config.toml
num_key_value_heads = 1
head_dim = 64
norm = "rmsnorm"
norm_eps = 1e-05
positions = "rope"
qk_norm = true
init_std_up = 0.0352
beta2 = 0.99
schedule = "wsd"
decay_fraction = 0.582
final_lr_fraction = 0.05
train_tokens = 213200000
max_steps = 6062
Each number is 50 + 15 x the weight over its row's rms, rounded and kept within 0 to 99. Layers, rows and columns count from 0. The size before them is the row's rms in percent of the matrix's.

# layer 6 MLP up, 576x256, rms 0.23, rows 323-377, columns 128-255
100:53 54 79 50 66 27 37 69 48 60 35 50 63 41 67 24 68 56 51 60 61 25 49 55 25 60 44 66 32 63 42 56 44 41 53 59 59 51 37 35 60 22 58 43 75 65 55 43 48 33 50 14 67 47 41 38 55 71 49 39 31 39 36 40 31 55 29 62 44 58 32 58 45 62 42 48 38 69 37 46 66 31 66 49 56 70 39 42 68 56 51 73 48 69 47 06 54 64 41 67 42 42 43 46 59 46 45 40 65 41 38 69 63 57 38 64 37 39 40 84 85 51 57 73 17 39 42 43
102:26 39 29 90 39 27 54 38 74 39 65 50 52 64 35 24 49 51 61 64 68 78 47 31 56 69 64 38 79 50 55 60 12 49 15 56 45 40 55 44 43 18 54 37 40 54 31 49 74 41 55 27 56 48 72 49 60 49 38 43 24 42 32 32 57 52 22 30 50 67 51 54 21 30 50 52 79 49 40 47 33 44 46 65 79 68 64 44 65 58 48 38 41 36 63 63 33 28 67 62 43 45 69 45 46 49 66 19 53 51 74 31 52 46 43 81 67 20 40 53 36 44 61 54 74 66 28 61
108:75 63 29 31 47 32 62 51 87 30 53 44 46 63 46 62 41 40 62 61 62 37 45 44 59 84 49 44 47 83 19 59 40 43 51 52 55 60 62 50 58 45 67 57 76 30 38 54 34 37 38 61 34 69 35 44 51 31 64 52 48 48 76 66 64 31 51 52 64 58 23 53 45 62 55 68 45 47 47 38 48 31 58 54 35 50 58 50 73 72 53 52 69 44 47 57 43 59 42 35 68 90 56 66 45 39 46 83 56 29 28 49 27 57 44 51 55 33 60 46 45 36 40 59 18 42 57 52
098:58 41 88 53 53 51 27 56 69 57 64 49 74 57 42 57 38 44 55 76 56 25 53 60 45 57 36 56 61 35 60 47 51 37 28 72 37 42 32 53 54 67 39 22 50 45 65 31 64 31 34 29 37 28 49 52 55 60 43 42 38 46 56 20 45 55 57 51 86 64 59 47 54 50 51 55 50 38 31 67 38 44 37 59 56 63 55 55 32 77 17 34 52 69 30 55 34 31 20 85 63 35 50 33 31 59 81 53 41 61 46 69 62 55 58 39 65 64 56 51 55 62 33 36 20 43 50 63
100:49 49 61 49 60 64 29 31 38 65 71 42 43 26 31 23 67 65 55 45 69 37 63 53 15 48 22 32 66 32 44 33 40 64 69 35 54 44 40 54 60 59 75 52 64 46 49 87 63 67 55 57 55 52 56 66 67 22 40 55 43 80 55 39 30 43 33 54 20 40 71 66 65 42 60 37 69 49 08 48 56 55 66 46 44 66 49 41 38 48 50 46 50 57 71 65 55 75 31 39 56 62 78 47 62 36 50 43 41 44 80 48 50 34 16 37 50 77 58 67 39 58 50 39 24 44 69 26
090:26 66 50 35 53 78 44 52 58 31 53 36 43 61 58 48 47 66 58 61 48 52 36 48 68 57 49 34 52 63 63 65 55 37 72 42 76 32 38 49 76 31 30 27 54 37 60 57 41 47 54 84 44 45 80 69 59 66 52 33 69 43 43 67 37 72 62 46 50 52 18 26 66 33 59 93 56 53 44 66 22 52 57 69 27 44 76 68 63 48 51 53 52 79 57 59 18 55 52 52 58 64 48 42 47 53 38 56 58 54 14 40 48 80 42 37 63 43 69 31 63 43 37 47 56 47 64 44
101:38 51 52 74 61 62 43 57 15 49 60 49 44 52 52 55 27 45 57 45 57 55 56 66 27 54 56 65 46 49 49 63 88 56 59 38 31 48 49 41 50 42 72 35 55 46 47 63 50 37 49 32 27 60 50 12 47 66 50 63 44 58 51 55 66 73 59 53 41 66 39 47 29 72 48 46 64 85 38 50 55 37 43 61 52 71 69 60 64 92 39 54 52 48 30 41 41 52 37 75 65 48 18 40 46 27 50 41 84 38 21 24 63 40 43 65 57 96 59 53 50 76 47 60 53 76 68 41
103:69 46 29 40 71 36 36 45 50 40 46 46 66 87 51 54 42 40 52 49 52 67 72 52 51 37 51 37 37 61 38 75 53 50 68 42 46 48 46 34 55 44 51 53 43 64 34 53 52 38 51 24 70 53 26 50 35 42 50 47 87 55 60 56 60 43 13 41 32 22 73 40 57 33 41 35 36 34 69 67 54 24 56 61 11 27 39 52 73 65 65 33 67 78 72 50 41 55 61 47 67 39 42 65 70 45 45 50 42 52 54 32 37 44 22 55 62 60 61 45 46 25 66 60 46 62 51 52
094:74 70 52 40 56 57 62 70 60 35 53 59 46 37 56 39 52 34 69 65 42 61 42 37 71 44 40 18 45 35 75 60 57 62 34 43 50 16 39 42 26 48 40 73 62 71 71 53 90 44 64 73 73 26 49 51 56 60 40 34 47 46 69 33 45 57 76 57 47 53 24 29 76 55 66 61 20 54 48 28 29 51 43 67 24 56 30 49 37 25 51 44 55 59 60 24 69 16 28 63 46 40 42 56 54 37 62 63 61 73 41 51 64 64 68 46 44 32 43 35 83 61 56 55 48 32 61 61
089:43 58 32 58 06 55 27 10 52 34 49 47 48 74 48 67 67 56 31 78 53 66 66 50 70 53 37 48 81 44 39 52 38 54 93 32 63 49 43 34 49 29 48 60 24 67 62 56 49 39 38 87 52 50 62 65 24 49 69 26 38 48 45 18 21 60 64 45 32 43 71 68 30 63 47 62 75 65 40 37 41 52 76 57 54 40 80 70 53 51 56 63 62 59 38 59 71 63 23 48 60 12 40 53 71 65 51 39 54 51 77 44 73 49 38 54 46 52 52 36 34 63 53 75 87 33 47 60
099:48 49 47 57 37 32 32 42 75 37 46 31 52 38 53 70 44 55 54 62 47 23 62 75 84 40 60 37 44 25 69 36 53 43 48 41 28 61 69 11 46 44 42 54 33 64 55 45 43 51 59 29 43 38 32 57 67 57 37 47 29 78 61 59 71 71 39 31 67 54 73 49 57 52 39 80 53 65 76 56 58 44 62 59 08 75 60 59 41 32 33 51 88 73 73 46 50 48 33 31 50 44 42 30 50 56 54 61 52 29 56 36 46 35 34 43 53 26 55 63 38 58 45 62 58 48 36 47
105:42 22 56 25 17 32 37 61 53 26 48 52 53 40 34 75 35 40 60 62 62 58 23 59 50 38 49 54 51 42 73 48 59 40 26 55 40 71 38 59 60 52 10 55 52 57 47 73 36 69 72 90 69 26 48 69 44 63 43 71 36 27 34 52 49 60 35 34 50 38 32 67 33 27 58 38 54 51 41 32 34 27 47 37 50 33 41 53 35 52 28 33 38 53 64 25 46 35 51 68 46 50 30 52 32 59 63 49 56 45 66 39 57 50 50 54 51 50 69 60 65 50 49 38 30 28 45 40
103:26 27 36 74 50 43 52 56 55 51 45 74 53 33 52 75 37 60 53 43 64 66 64 44 21 54 59 68 61 65 29 59 17 41 52 42 70 45 72 35 43 44 39 73 51 46 55 60 50 23 45 52 37 52 59 67 49 44 49 23 52 53 55 45 58 66 41 54 81 67 44 59 62 31 35 46 30 44 33 62 51 41 61 65 70 63 70 64 57 35 43 67 26 63 47 50 54 44 57 69 43 68 60 81 40 71 71 63 63 28 61 43 54 49 33 55 55 37 21 45 33 59 72 47 59 47 44 25
105:71 69 57 58 74 43 69 31 61 44 48 52 64 33 65 36 61 41 38 71 41 37 56 54 31 55 31 29 31 46 72 40 50 39 60 81 60 31 39 69 42 22 53 23 14 74 20 42 77 69 45 33 53 71 44 55 27 63 53 28 85 45 79 37 39 28 41 66 51 62 46 48 47 59 33 66 48 33 72 60 41 57 57 80 56 48 79 43 36 47 26 61 73 74 24 37 55 53 44 58 46 57 52 71 50 49 30 63 65 32 65 44 48 22 42 38 25 31 42 85 56 49 23 54 39 56 42 50
096:46 62 55 36 58 55 34 65 20 45 50 30 51 56 62 90 69 30 39 49 40 27 52 54 58 59 68 58 39 42 30 53 53 62 48 22 68 34 39 72 38 42 58 71 39 84 62 62 63 29 59 26 55 69 49 51 31 59 32 63 42 58 56 66 24 75 64 66 25 65 54 51 55 34 34 59 57 42 60 47 49 74 26 45 64 34 47 29 52 86 36 29 57 84 62 52 53 85 44 46 59 52 65 58 46 41 17 56 30 54 15 57 48 57 65 43 42 63 34 73 58 49 55 36 51 65 60 80
096:59 80 74 58 57 61 56 85 28 42 59 55 51 54 55 54 50 62 13 61 47 54 46 40 55 57 41 48 56 71 17 55 67 48 48 46 39 90 47 75 37 79 45 44 68 46 63 47 75 59 32 61 49 10 37 38 41 70 37 30 45 48 45 37 62 49 42 34 55 29 66 42 31 49 51 73 40 71 58 44 63 43 64 63 53 12 35 64 44 61 56 54 52 46 47 49 53 55 62 69 42 38 31 23 32 45 45 28 43 51 59 52 44 45 70 58 28 65 60 19 54 56 61 38 59 67 48 63
096:68 66 74 29 45 47 51 45 43 49 39 57 65 59 56 38 44 43 77 58 57 56 54 62 56 52 52 74 25 68 37 13 51 35 54 45 54 45 64 30 31 41 45 42 56 54 50 54 54 60 44 50 61 56 54 54 28 27 19 45 73 49 35 54 69 59 23 48 65 69 45 69 67 64 47 88 40 55 30 38 60 36 43 64 32 26 70 64 86 59 64 82 15 66 56 60 79 58 18 44 62 51 28 51 67 37 78 52 67 60 62 46 48 36 40 46 48 52 40 64 48 79 58 54 41 92 56 69
102:90 72 57 49 48 35 38 53 49 60 44 53 56 41 21 38 63 74 53 28 32 50 60 56 61 49 54 36 58 58 13 53 54 60 44 42 50 55 21 63 58 58 49 48 67 52 81 63 40 47 56 44 55 67 72 63 35 43 40 33 50 42 32 73 57 36 78 54 46 54 56 59 66 55 39 49 48 57 78 67 60 66 65 40 50 30 29 73 65 46 60 68 42 61 67 62 61 34 68 61 56 51 47 43 36 42 60 45 68 57 52 39 79 65 46 63 62 62 37 37 61 60 84 56 43 55 59 81
098:01 42 37 68 34 76 64 58 52 63 57 59 65 57 54 54 51 26 28 60 37 42 64 54 29 61 33 58 39 71 51 55 67 36 43 37 24 47 46 77 57 49 55 72 51 53 44 32 47 34 38 47 42 61 42 23 94 44 70 76 55 45 67 37 45 41 39 53 53 24 58 52 40 37 55 69 83 69 47 58 43 35 37 49 42 39 59 50 34 57 28 30 74 31 71 34 37 44 46 57 56 70 72 55 49 25 37 60 19 52 31 26 49 40 48 30 32 52 11 50 45 59 35 53 37 44 67 43
099:73 39 83 33 44 47 48 52 64 52 34 60 67 85 43 53 50 43 50 56 68 42 43 44 41 43 68 53 52 30 90 74 59 49 61 51 54 76 72 16 62 43 71 32 80 40 44 52 65 44 38 16 57 67 43 86 47 44 43 47 45 70 23 38 57 26 75 60 54 69 53 69 30 55 52 40 60 18 56 45 59 51 46 29 68 53 51 26 38 41 57 46 69 94 81 49 51 33 48 86 59 34 79 61 58 70 60 50 51 49 66 43 52 60 53 77 48 62 73 43 41 76 52 44 34 42 60 14
101:72 87 19 44 40 41 51 55 38 55 50 69 49 28 69 51 38 51 43 38 51 58 75 60 69 49 53 42 42 51 48 46 57 22 57 63 89 69 62 45 46 51 61 46 40 34 55 56 34 50 55 44 42 47 48 63 00 40 44 41 43 56 46 35 60 56 62 57 57 48 62 48 04 50 57 16 68 34 53 89 48 55 52 45 34 34 35 65 49 30 29 53 54 52 53 50 45 66 59 54 45 37 75 60 49 52 41 35 46 41 50 52 59 43 59 52 60 66 51 45 75 63 54 52 34 44 47 58
099:62 45 57 28 63 45 71 60 58 43 41 53 59 62 44 35 35 65 66 60 80 56 38 65 51 45 54 19 52 47 70 57 58 65 52 29 50 24 48 38 51 27 71 41 48 75 60 74 36 59 61 33 30 37 73 45 49 58 76 52 47 47 51 60 22 53 05 34 50 64 57 82 61 58 50 35 57 35 49 39 40 45 29 66 62 46 55 59 63 68 43 50 17 73 57 46 46 35 65 51 88 47 68 25 42 34 20 45 38 50 67 60 66 55 39 51 82 54 57 37 56 68 58 39 37 42 54 57
091:40 26 37 51 42 19 59 68 68 47 25 73 48 57 25 43 62 54 55 62 24 54 50 54 55 44 48 49 42 58 41 40 64 38 51 51 54 50 32 44 64 32 48 41 52 34 28 81 22 33 58 53 53 35 40 41 81 57 36 57 56 43 37 26 28 42 81 51 41 55 78 48 81 49 55 37 55 52 70 56 50 51 43 03 56 64 89 49 49 37 40 29 22 45 50 28 28 30 53 40 85 66 56 59 67 31 37 76 66 40 42 40 29 22 28 35 45 30 35 51 48 46 31 66 46 46 37 44
096:35 23 52 54 75 47 74 68 55 61 54 27 41 47 67 42 31 60 36 44 43 46 59 28 50 54 63 60 50 60 31 66 77 20 50 70 11 83 38 35 38 55 66 28 21 53 31 58 51 52 39 52 35 61 50 35 67 33 66 46 47 47 49 49 59 43 02 45 44 45 39 70 62 38 44 21 50 54 78 56 70 23 29 43 48 88 34 53 37 56 65 68 76 58 56 63 76 52 52 48 52 26 28 24 57 68 50 46 40 62 55 60 53 55 46 44 86 33 36 44 49 64 48 67 58 62 40 45
097:66 52 49 46 55 44 44 64 66 46 60 25 50 40 51 44 60 24 27 71 32 75 46 42 47 54 17 48 44 37 59 49 52 65 36 58 73 30 16 45 43 21 37 52 20 34 59 58 55 42 64 55 55 71 41 57 56 59 24 36 52 38 49 25 88 70 35 24 58 42 48 54 63 50 51 69 48 60 49 63 47 55 37 75 41 41 71 34 54 64 55 72 47 63 63 46 24 40 47 63 84 43 78 67 65 34 36 22 53 33 49 51 52 54 29 44 28 22 79 31 41 41 30 44 46 28 63 52
102:35 34 69 58 53 59 56 26 70 39 63 35 24 44 48 58 64 33 67 70 56 51 62 32 40 87 84 33 50 46 84 37 49 53 52 41 48 39 48 63 54 49 39 55 50 89 64 32 58 84 52 57 40 27 14 28 48 48 56 54 69 41 66 39 40 78 60 60 63 19 74 99 61 50 49 32 48 71 71 36 50 64 77 85 48 39 62 46 69 53 31 22 56 41 21 47 35 49 43 70 33 56 43 45 36 29 41 56 57 63 38 40 34 36 62 61 28 40 52 59 47 44 53 47 46 59 51 56
094:17 33 47 43 66 74 62 33 55 07 65 63 55 64 51 39 70 45 41 47 51 45 37 57 46 51 23 48 49 47 49 47 60 53 66 22 70 56 38 77 32 60 43 59 59 59 47 18 56 90 59 50 62 81 37 51 29 35 29 71 52 59 53 39 31 38 62 32 53 59 66 49 43 35 49 69 30 47 54 54 33 43 50 45 59 38 69 48 69 56 35 35 47 38 35 47 35 80 50 49 71 52 47 72 37 70 48 76 56 81 79 32 48 22 15 68 50 50 57 64 31 73 52 43 57 52 31 48
102:39 71 61 39 57 30 29 29 59 40 42 60 40 48 55 52 57 50 46 56 62 81 55 70 56 68 44 38 85 22 32 49 59 71 69 66 66 51 50 70 78 34 37 61 45 54 68 63 57 39 38 59 66 40 32 30 73 37 61 72 44 37 50 48 54 32 48 50 66 59 46 54 67 44 69 29 48 62 49 57 61 59 46 22 31 39 57 37 53 29 81 55 59 41 60 43 34 16 41 57 24 46 71 60 49 63 71 34 27 48 57 48 70 75 58 47 55 38 31 28 46 64 53 49 29 46 38 43
108:54 74 25 41 65 38 57 61 69 38 70 52 56 56 55 53 70 61 57 45 66 65 45 73 28 36 50 44 55 28 56 36 12 68 46 59 67 59 36 44 59 77 53 38 31 68 66 73 30 52 33 65 38 41 62 78 27 27 48 68 34 22 52 78 59 62 27 85 24 36 58 40 66 80 75 69 33 53 33 31 51 62 35 55 53 78 63 53 36 34 63 66 35 61 37 31 36 63 74 40 27 46 37 30 50 77 48 44 66 56 68 67 55 64 38 22 53 35 36 60 69 70 62 60 55 64 61 58
098:57 28 41 45 42 40 79 54 47 39 38 39 32 74 28 43 38 52 58 69 56 53 35 61 55 33 72 65 30 31 36 16 21 45 68 34 35 63 59 41 42 61 27 38 56 42 43 53 43 39 58 53 66 80 60 45 66 28 42 67 60 56 57 37 70 35 49 46 56 49 39 77 44 80 47 53 77 59 37 52 26 68 70 49 43 48 24 39 40 24 57 40 42 53 36 39 42 54 51 51 70 61 44 72 37 33 46 66 28 57 33 48 51 65 76 68 39 46 58 65 48 53 31 77 61 56 57 73
095:76 50 43 33 41 72 32 35 29 41 57 64 54 60 40 42 48 63 62 59 41 40 40 64 78 30 59 55 51 35 45 50 54 51 63 58 32 46 55 62 70 52 45 48 61 25 47 77 63 62 27 80 59 52 63 20 28 67 54 46 66 54 39 70 43 57 49 32 58 60 53 63 49 39 49 44 45 68 64 28 39 56 36 53 53 58 43 64 37 47 61 49 47 58 29 31 43 74 53 43 26 23 65 45 68 49 51 85 58 44 49 43 36 46 89 29 48 63 22 57 49 47 62 67 37 54 23 55
093:48 88 36 48 52 61 39 46 47 37 43 30 65 37 47 50 58 52 68 37 40 35 42 57 66 17 59 39 62 58 26 39 38 55 43 29 65 29 19 51 57 57 61 27 62 66 56 65 36 25 48 22 71 52 71 60 48 94 48 45 41 65 38 60 37 89 70 46 41 42 38 42 32 24 58 40 46 71 46 43 52 46 44 55 42 60 57 39 46 56 39 52 61 56 37 21 79 67 61 49 59 25 20 14 43 44 72 54 36 53 57 57 37 42 53 43 52 43 34 52 41 62 44 64 42 54 44 51
099:58 42 50 24 74 60 39 57 56 18 44 23 39 54 35 10 26 63 34 48 33 41 33 21 37 41 52 43 48 90 39 48 59 32 53 52 41 28 43 62 54 62 55 65 56 46 52 64 76 38 29 57 40 55 50 45 82 35 50 58 42 48 40 40 39 00 70 43 67 50 42 51 42 50 78 52 47 42 51 57 59 79 46 46 45 50 60 61 68 50 26 49 69 76 32 51 62 48 39 25 30 52 36 75 39 37 49 56 10 29 32 51 37 51 49 45 57 36 61 48 46 28 40 38 54 27 35 40
102:56 27 56 30 67 44 87 17 71 60 80 48 53 68 61 38 38 47 58 69 58 45 43 42 52 47 32 54 44 60 32 52 28 63 48 53 61 39 47 64 51 36 32 56 58 41 73 57 12 34 51 62 70 32 44 59 55 39 59 64 70 64 42 36 43 70 54 44 73 36 61 60 28 15 40 49 35 51 59 20 50 56 59 35 54 37 38 68 63 42 51 56 34 20 18 53 57 24 58 61 52 64 88 74 47 16 65 34 43 65 36 57 42 30 68 64 61 37 41 50 34 51 46 41 35 49 36 54
105:55 61 50 40 64 59 26 33 51 44 48 39 47 53 62 52 32 36 43 63 32 51 75 39 48 51 92 32 90 50 31 75 49 51 61 42 58 53 52 45 52 36 66 60 38 49 44 62 73 39 66 68 64 62 38 25 54 22 41 61 95 49 38 60 39 66 64 38 17 67 49 49 40 22 40 45 46 55 52 49 56 48 59 46 48 50 62 66 39 31 31 52 59 32 65 42 44 51 72 44 36 48 79 66 45 63 44 92 22 58 44 63 43 35 47 41 53 25 33 49 16 56 48 77 38 58 61 54
098:44 50 41 57 32 63 51 56 28 43 45 38 33 67 69 50 38 50 48 56 49 52 44 47 45 69 44 57 43 66 89 63 62 49 59 69 72 60 34 37 59 53 25 52 61 28 36 31 48 62 38 65 26 55 42 68 60 28 60 56 58 44 52 30 44 36 29 28 44 35 50 48 34 63 68 65 43 36 28 38 50 36 58 36 34 26 48 44 39 45 57 46 43 64 35 16 72 80 38 54 66 57 48 67 96 41 26 17 77 38 59 55 42 33 39 55 51 86 68 55 56 43 76 52 47 63 60 46
098:53 61 76 59 57 55 58 64 78 72 34 58 61 53 44 32 58 43 52 46 53 53 51 13 44 17 41 28 45 35 66 40 63 43 49 60 29 35 49 44 43 32 30 35 50 40 54 71 44 21 56 60 52 51 52 36 75 63 85 68 57 31 32 65 29 59 47 37 56 72 51 44 46 59 66 59 30 50 19 86 64 44 45 35 36 19 45 45 57 31 46 49 38 70 73 41 59 56 48 57 54 47 47 51 78 57 34 47 49 74 39 79 58 43 29 34 42 72 35 47 22 59 62 44 31 52 47 43
103:51 17 52 68 59 34 15 45 60 63 69 73 40 29 36 44 63 22 53 83 20 52 13 16 69 53 56 30 30 63 37 56 68 31 36 62 60 51 39 47 56 31 64 51 41 51 56 39 63 65 31 49 73 60 62 28 38 40 41 26 33 43 42 57 41 61 78 56 36 83 65 45 43 60 50 45 34 34 29 57 83 46 51 63 67 33 65 36 51 60 44 65 45 52 47 50 57 50 37 50 60 57 27 15 51 53 51 41 48 25 49 37 68 62 36 56 64 62 35 41 29 51 56 42 65 46 72 66
101:39 29 63 21 28 53 60 15 43 30 31 79 52 51 41 67 52 68 49 47 33 51 36 81 37 72 60 30 46 82 52 31 65 46 27 54 61 43 43 59 47 43 65 66 39 24 54 54 61 39 28 51 62 34 54 71 58 33 62 13 58 38 51 38 47 54 58 27 40 62 71 55 61 55 43 53 59 50 44 38 38 58 44 54 30 44 39 38 67 58 47 39 44 68 43 59 52 49 27 53 43 97 29 48 48 68 62 49 13 76 54 28 66 75 48 49 54 37 52 19 57 41 46 34 70 37 67 69
104:41 51 54 52 55 42 47 78 65 49 74 69 63 51 26 66 56 26 26 42 56 52 66 40 37 71 46 58 42 43 55 49 43 25 73 57 66 52 46 38 49 26 58 31 68 35 67 48 37 45 51 36 60 46 37 46 29 79 52 34 62 81 53 73 43 40 51 69 18 76 49 52 50 56 48 71 54 22 33 80 50 51 74 38 38 48 34 42 63 54 88 65 59 28 52 45 21 17 38 35 60 37 49 50 65 44 33 32 49 65 75 56 51 37 46 42 47 39 75 31 25 58 19 66 44 40 37 23
103:38 59 64 74 32 64 48 75 61 62 60 47 68 11 62 46 57 37 57 44 35 29 61 44 38 54 67 65 36 53 72 42 46 26 30 39 73 51 44 64 17 48 47 31 50 41 66 30 58 28 84 49 61 47 66 39 47 52 63 63 26 48 43 59 39 45 62 55 55 59 57 39 48 48 46 17 58 72 65 58 49 54 31 40 51 53 69 73 42 51 50 46 27 65 63 49 62 59 87 48 80 76 49 44 48 32 43 33 44 77 50 73 34 61 51 66 63 45 21 34 67 65 58 51 37 60 47 37
101:37 45 43 49 37 57 37 20 54 38 45 48 16 60 78 49 32 47 41 60 75 45 32 77 54 61 48 42 68 59 69 65 38 60 56 15 47 57 46 38 56 52 41 55 61 35 46 47 46 56 33 44 63 29 48 62 69 36 31 35 72 43 66 39 53 46 50 42 40 66 63 68 76 47 43 60 35 72 24 24 41 33 59 38 52 65 43 58 48 41 18 31 26 59 38 26 47 39 42 68 37 70 28 60 78 42 56 54 46 42 82 37 75 26 48 39 42 18 53 54 64 45 86 52 68 65 76 38
096:74 38 46 37 48 34 54 58 57 72 35 33 74 26 59 59 69 67 37 65 63 58 20 32 44 70 47 28 43 41 60 23 32 52 50 46 60 41 63 37 51 80 55 30 58 73 27 52 46 64 50 52 58 32 42 30 66 49 38 73 68 53 81 40 60 47 43 55 49 24 38 49 38 30 32 70 50 31 54 59 31 64 38 40 68 77 37 44 54 39 49 30 66 39 56 74 74 64 51 67 41 60 73 44 34 48 42 59 38 54 51 67 36 39 43 40 28 63 78 62 63 79 35 42 33 34 61 79
102:54 64 64 27 73 39 55 58 48 42 73 62 44 56 69 59 60 24 34 53 52 33 62 68 47 33 32 55 57 40 66 36 64 39 55 48 38 53 60 71 71 76 29 49 41 58 57 36 38 54 62 92 49 26 74 74 60 51 30 71 21 56 26 43 47 45 54 60 37 53 87 23 66 78 40 43 77 22 51 65 42 42 70 46 50 63 28 26 29 56 58 79 32 48 54 61 40 38 57 76 36 55 49 46 63 60 48 45 58 55 56 63 67 58 18 37 71 28 23 33 69 48 44 47 62 36 47 79
094:66 52 66 79 63 58 40 52 83 47 63 50 46 42 56 50 41 60 44 78 56 61 58 38 57 54 47 22 41 58 69 51 84 69 35 64 48 66 49 29 58 37 49 64 34 39 38 58 56 69 32 58 63 41 54 56 34 57 16 68 75 38 29 66 48 36 54 60 67 42 41 60 19 64 50 35 67 56 57 68 50 61 35 61 45 51 39 50 25 65 46 39 48 22 56 69 38 38 68 43 50 47 43 68 54 47 37 46 75 35 66 37 63 44 63 07 45 26 37 28 62 59 25 56 53 42 34 27
101:75 50 52 72 23 22 64 53 78 34 59 90 45 66 64 49 38 67 53 62 46 37 68 37 42 65 63 53 27 33 60 47 48 45 36 43 52 38 53 38 17 39 49 63 47 52 86 22 65 65 22 56 36 47 48 38 48 45 50 57 60 48 54 48 80 70 77 53 73 41 35 30 76 50 25 60 41 43 70 46 34 64 44 37 37 69 46 41 59 60 48 45 77 37 41 52 60 57 32 47 65 55 65 48 48 35 45 41 49 68 61 38 36 52 52 55 67 42 39 41 65 53 54 67 45 48 32 67
101:63 36 69 46 62 48 33 45 35 32 50 42 46 57 59 40 74 42 37 45 63 24 37 55 62 62 40 34 50 33 22 66 44 54 50 75 66 51 44 55 42 60 59 32 86 54 42 54 52 72 75 51 08 41 20 69 35 41 60 38 29 64 40 50 59 43 64 56 67 62 16 48 26 81 41 54 60 31 49 46 57 44 33 87 39 21 55 46 62 46 52 27 62 64 11 45 65 42 48 39 47 28 38 71 49 35 61 44 35 32 48 37 73 46 24 37 47 40 66 58 40 56 42 35 38 59 48 11
103:63 45 31 59 18 48 39 53 10 23 54 56 69 38 45 53 68 38 77 43 45 64 58 28 61 41 56 33 39 77 66 51 39 70 71 69 62 46 45 60 47 76 46 53 64 26 76 68 14 49 60 51 61 39 57 34 25 66 56 56 49 24 76 59 60 24 46 69 59 56 44 62 46 51 65 43 41 67 59 45 43 42 52 48 55 57 47 58 65 56 35 42 57 54 35 22 10 54 46 43 38 57 51 38 54 43 85 51 52 78 79 33 49 44 85 48 41 58 17 59 54 54 68 54 58 40 66 22
096:35 72 51 54 41 53 53 94 48 68 61 61 61 34 16 16 59 18 61 62 28 55 32 74 59 37 26 76 40 52 50 47 94 60 30 31 44 49 59 54 51 63 36 36 38 54 34 45 52 58 53 43 51 34 27 89 42 61 59 46 41 34 46 55 73 42 46 54 31 49 49 70 65 62 45 54 69 37 63 55 45 34 32 55 33 34 59 37 47 57 35 41 72 42 71 45 43 52 66 55 66 58 56 71 33 62 64 14 48 42 61 66 31 47 33 49 27 53 50 50 65 64 48 40 42 23 46 00
099:54 46 39 81 49 47 67 36 81 65 24 54 47 60 55 50 29 39 65 43 22 66 52 37 52 62 43 43 77 70 26 64 43 51 58 56 35 64 54 59 57 46 44 10 47 44 38 25 53 34 36 50 39 27 56 49 59 67 45 46 57 36 37 61 28 30 56 62 63 69 52 58 47 55 45 47 46 71 48 62 25 38 42 26 51 71 60 30 45 43 12 68 31 69 64 39 78 57 27 16 75 86 43 51 17 51 63 58 43 34 54 66 61 70 48 50 33 44 20 38 45 77 34 47 62 43 60 81
100:81 27 41 48 77 43 50 50 43 59 45 49 53 59 32 51 62 78 37 42 49 69 54 26 70 57 54 32 72 67 55 53 50 30 46 75 33 51 51 27 50 53 38 41 08 71 30 56 36 58 53 30 48 83 70 48 80 41 67 47 43 44 40 68 59 54 36 42 48 30 43 42 60 59 47 58 61 45 24 39 36 50 53 53 38 55 14 48 68 62 42 54 40 75 31 54 72 17 51 31 69 64 44 54 69 44 48 50 66 78 32 37 77 33 41 29 58 66 42 51 45 53 58 39 56 74 85 67
114:79 42 63 74 46 75 42 26 42 65 72 62 46 64 48 52 07 08 52 60 49 79 63 35 45 41 26 67 52 33 49 39 40 20 56 61 56 62 59 43 47 47 46 35 23 65 31 51 41 53 25 64 53 46 31 69 47 53 47 63 56 19 30 82 42 19 40 60 52 64 51 42 76 70 70 44 55 56 19 45 46 36 21 43 42 47 43 50 64 64 37 40 32 65 33 51 32 57 54 51 48 59 47 33 52 41 90 53 71 46 13 51 38 59 56 57 18 65 44 48 62 67 47 41 54 48 71 59
095:52 49 28 65 60 53 59 54 34 24 46 59 60 80 47 17 38 28 42 60 70 51 33 73 65 51 69 55 48 28 46 54 19 59 59 52 52 27 32 65 56 43 63 61 68 39 28 63 48 48 28 61 51 31 47 34 69 55 50 71 60 76 50 47 50 57 31 52 27 53 53 48 53 41 62 18 45 80 45 79 53 44 58 43 73 48 50 60 34 39 53 41 65 56 43 58 35 51 46 24 40 82 44 59 35 50 20 60 61 46 82 56 46 65 41 48 53 35 19 40 49 57 22 29 58 57 25 45
098:67 59 45 37 51 44 48 34 28 75 48 55 35 34 44 67 37 47 83 74 62 59 75 62 59 60 50 37 37 51 56 63 63 41 50 59 30 47 35 43 44 28 47 72 29 64 67 58 85 78 59 40 56 40 61 41 33 39 56 77 85 64 54 56 71 34 57 77 54 35 37 42 80 42 36 39 76 40 80 45 45 53 52 42 49 52 46 78 58 72 53 42 52 41 35 74 45 32 46 49 53 47 51 98 45 38 71 54 40 61 55 62 52 49 62 13 56 57 32 74 41 42 49 56 60 56 52 49
101:58 51 64 52 58 62 34 64 03 23 62 77 46 36 41 57 62 48 41 53 53 44 53 36 44 45 52 51 45 47 25 56 59 61 51 64 73 62 54 45 75 71 58 74 41 46 65 54 48 47 52 39 13 42 66 41 18 40 60 73 39 74 42 43 41 24 48 60 60 53 51 49 23 16 38 62 31 14 63 61 42 65 30 37 58 38 18 54 54 53 60 36 50 59 49 58 38 71 41 53 77 48 54 67 58 54 48 57 51 41 56 38 58 56 25 11 51 29 65 26 54 82 27 51 34 63 46 64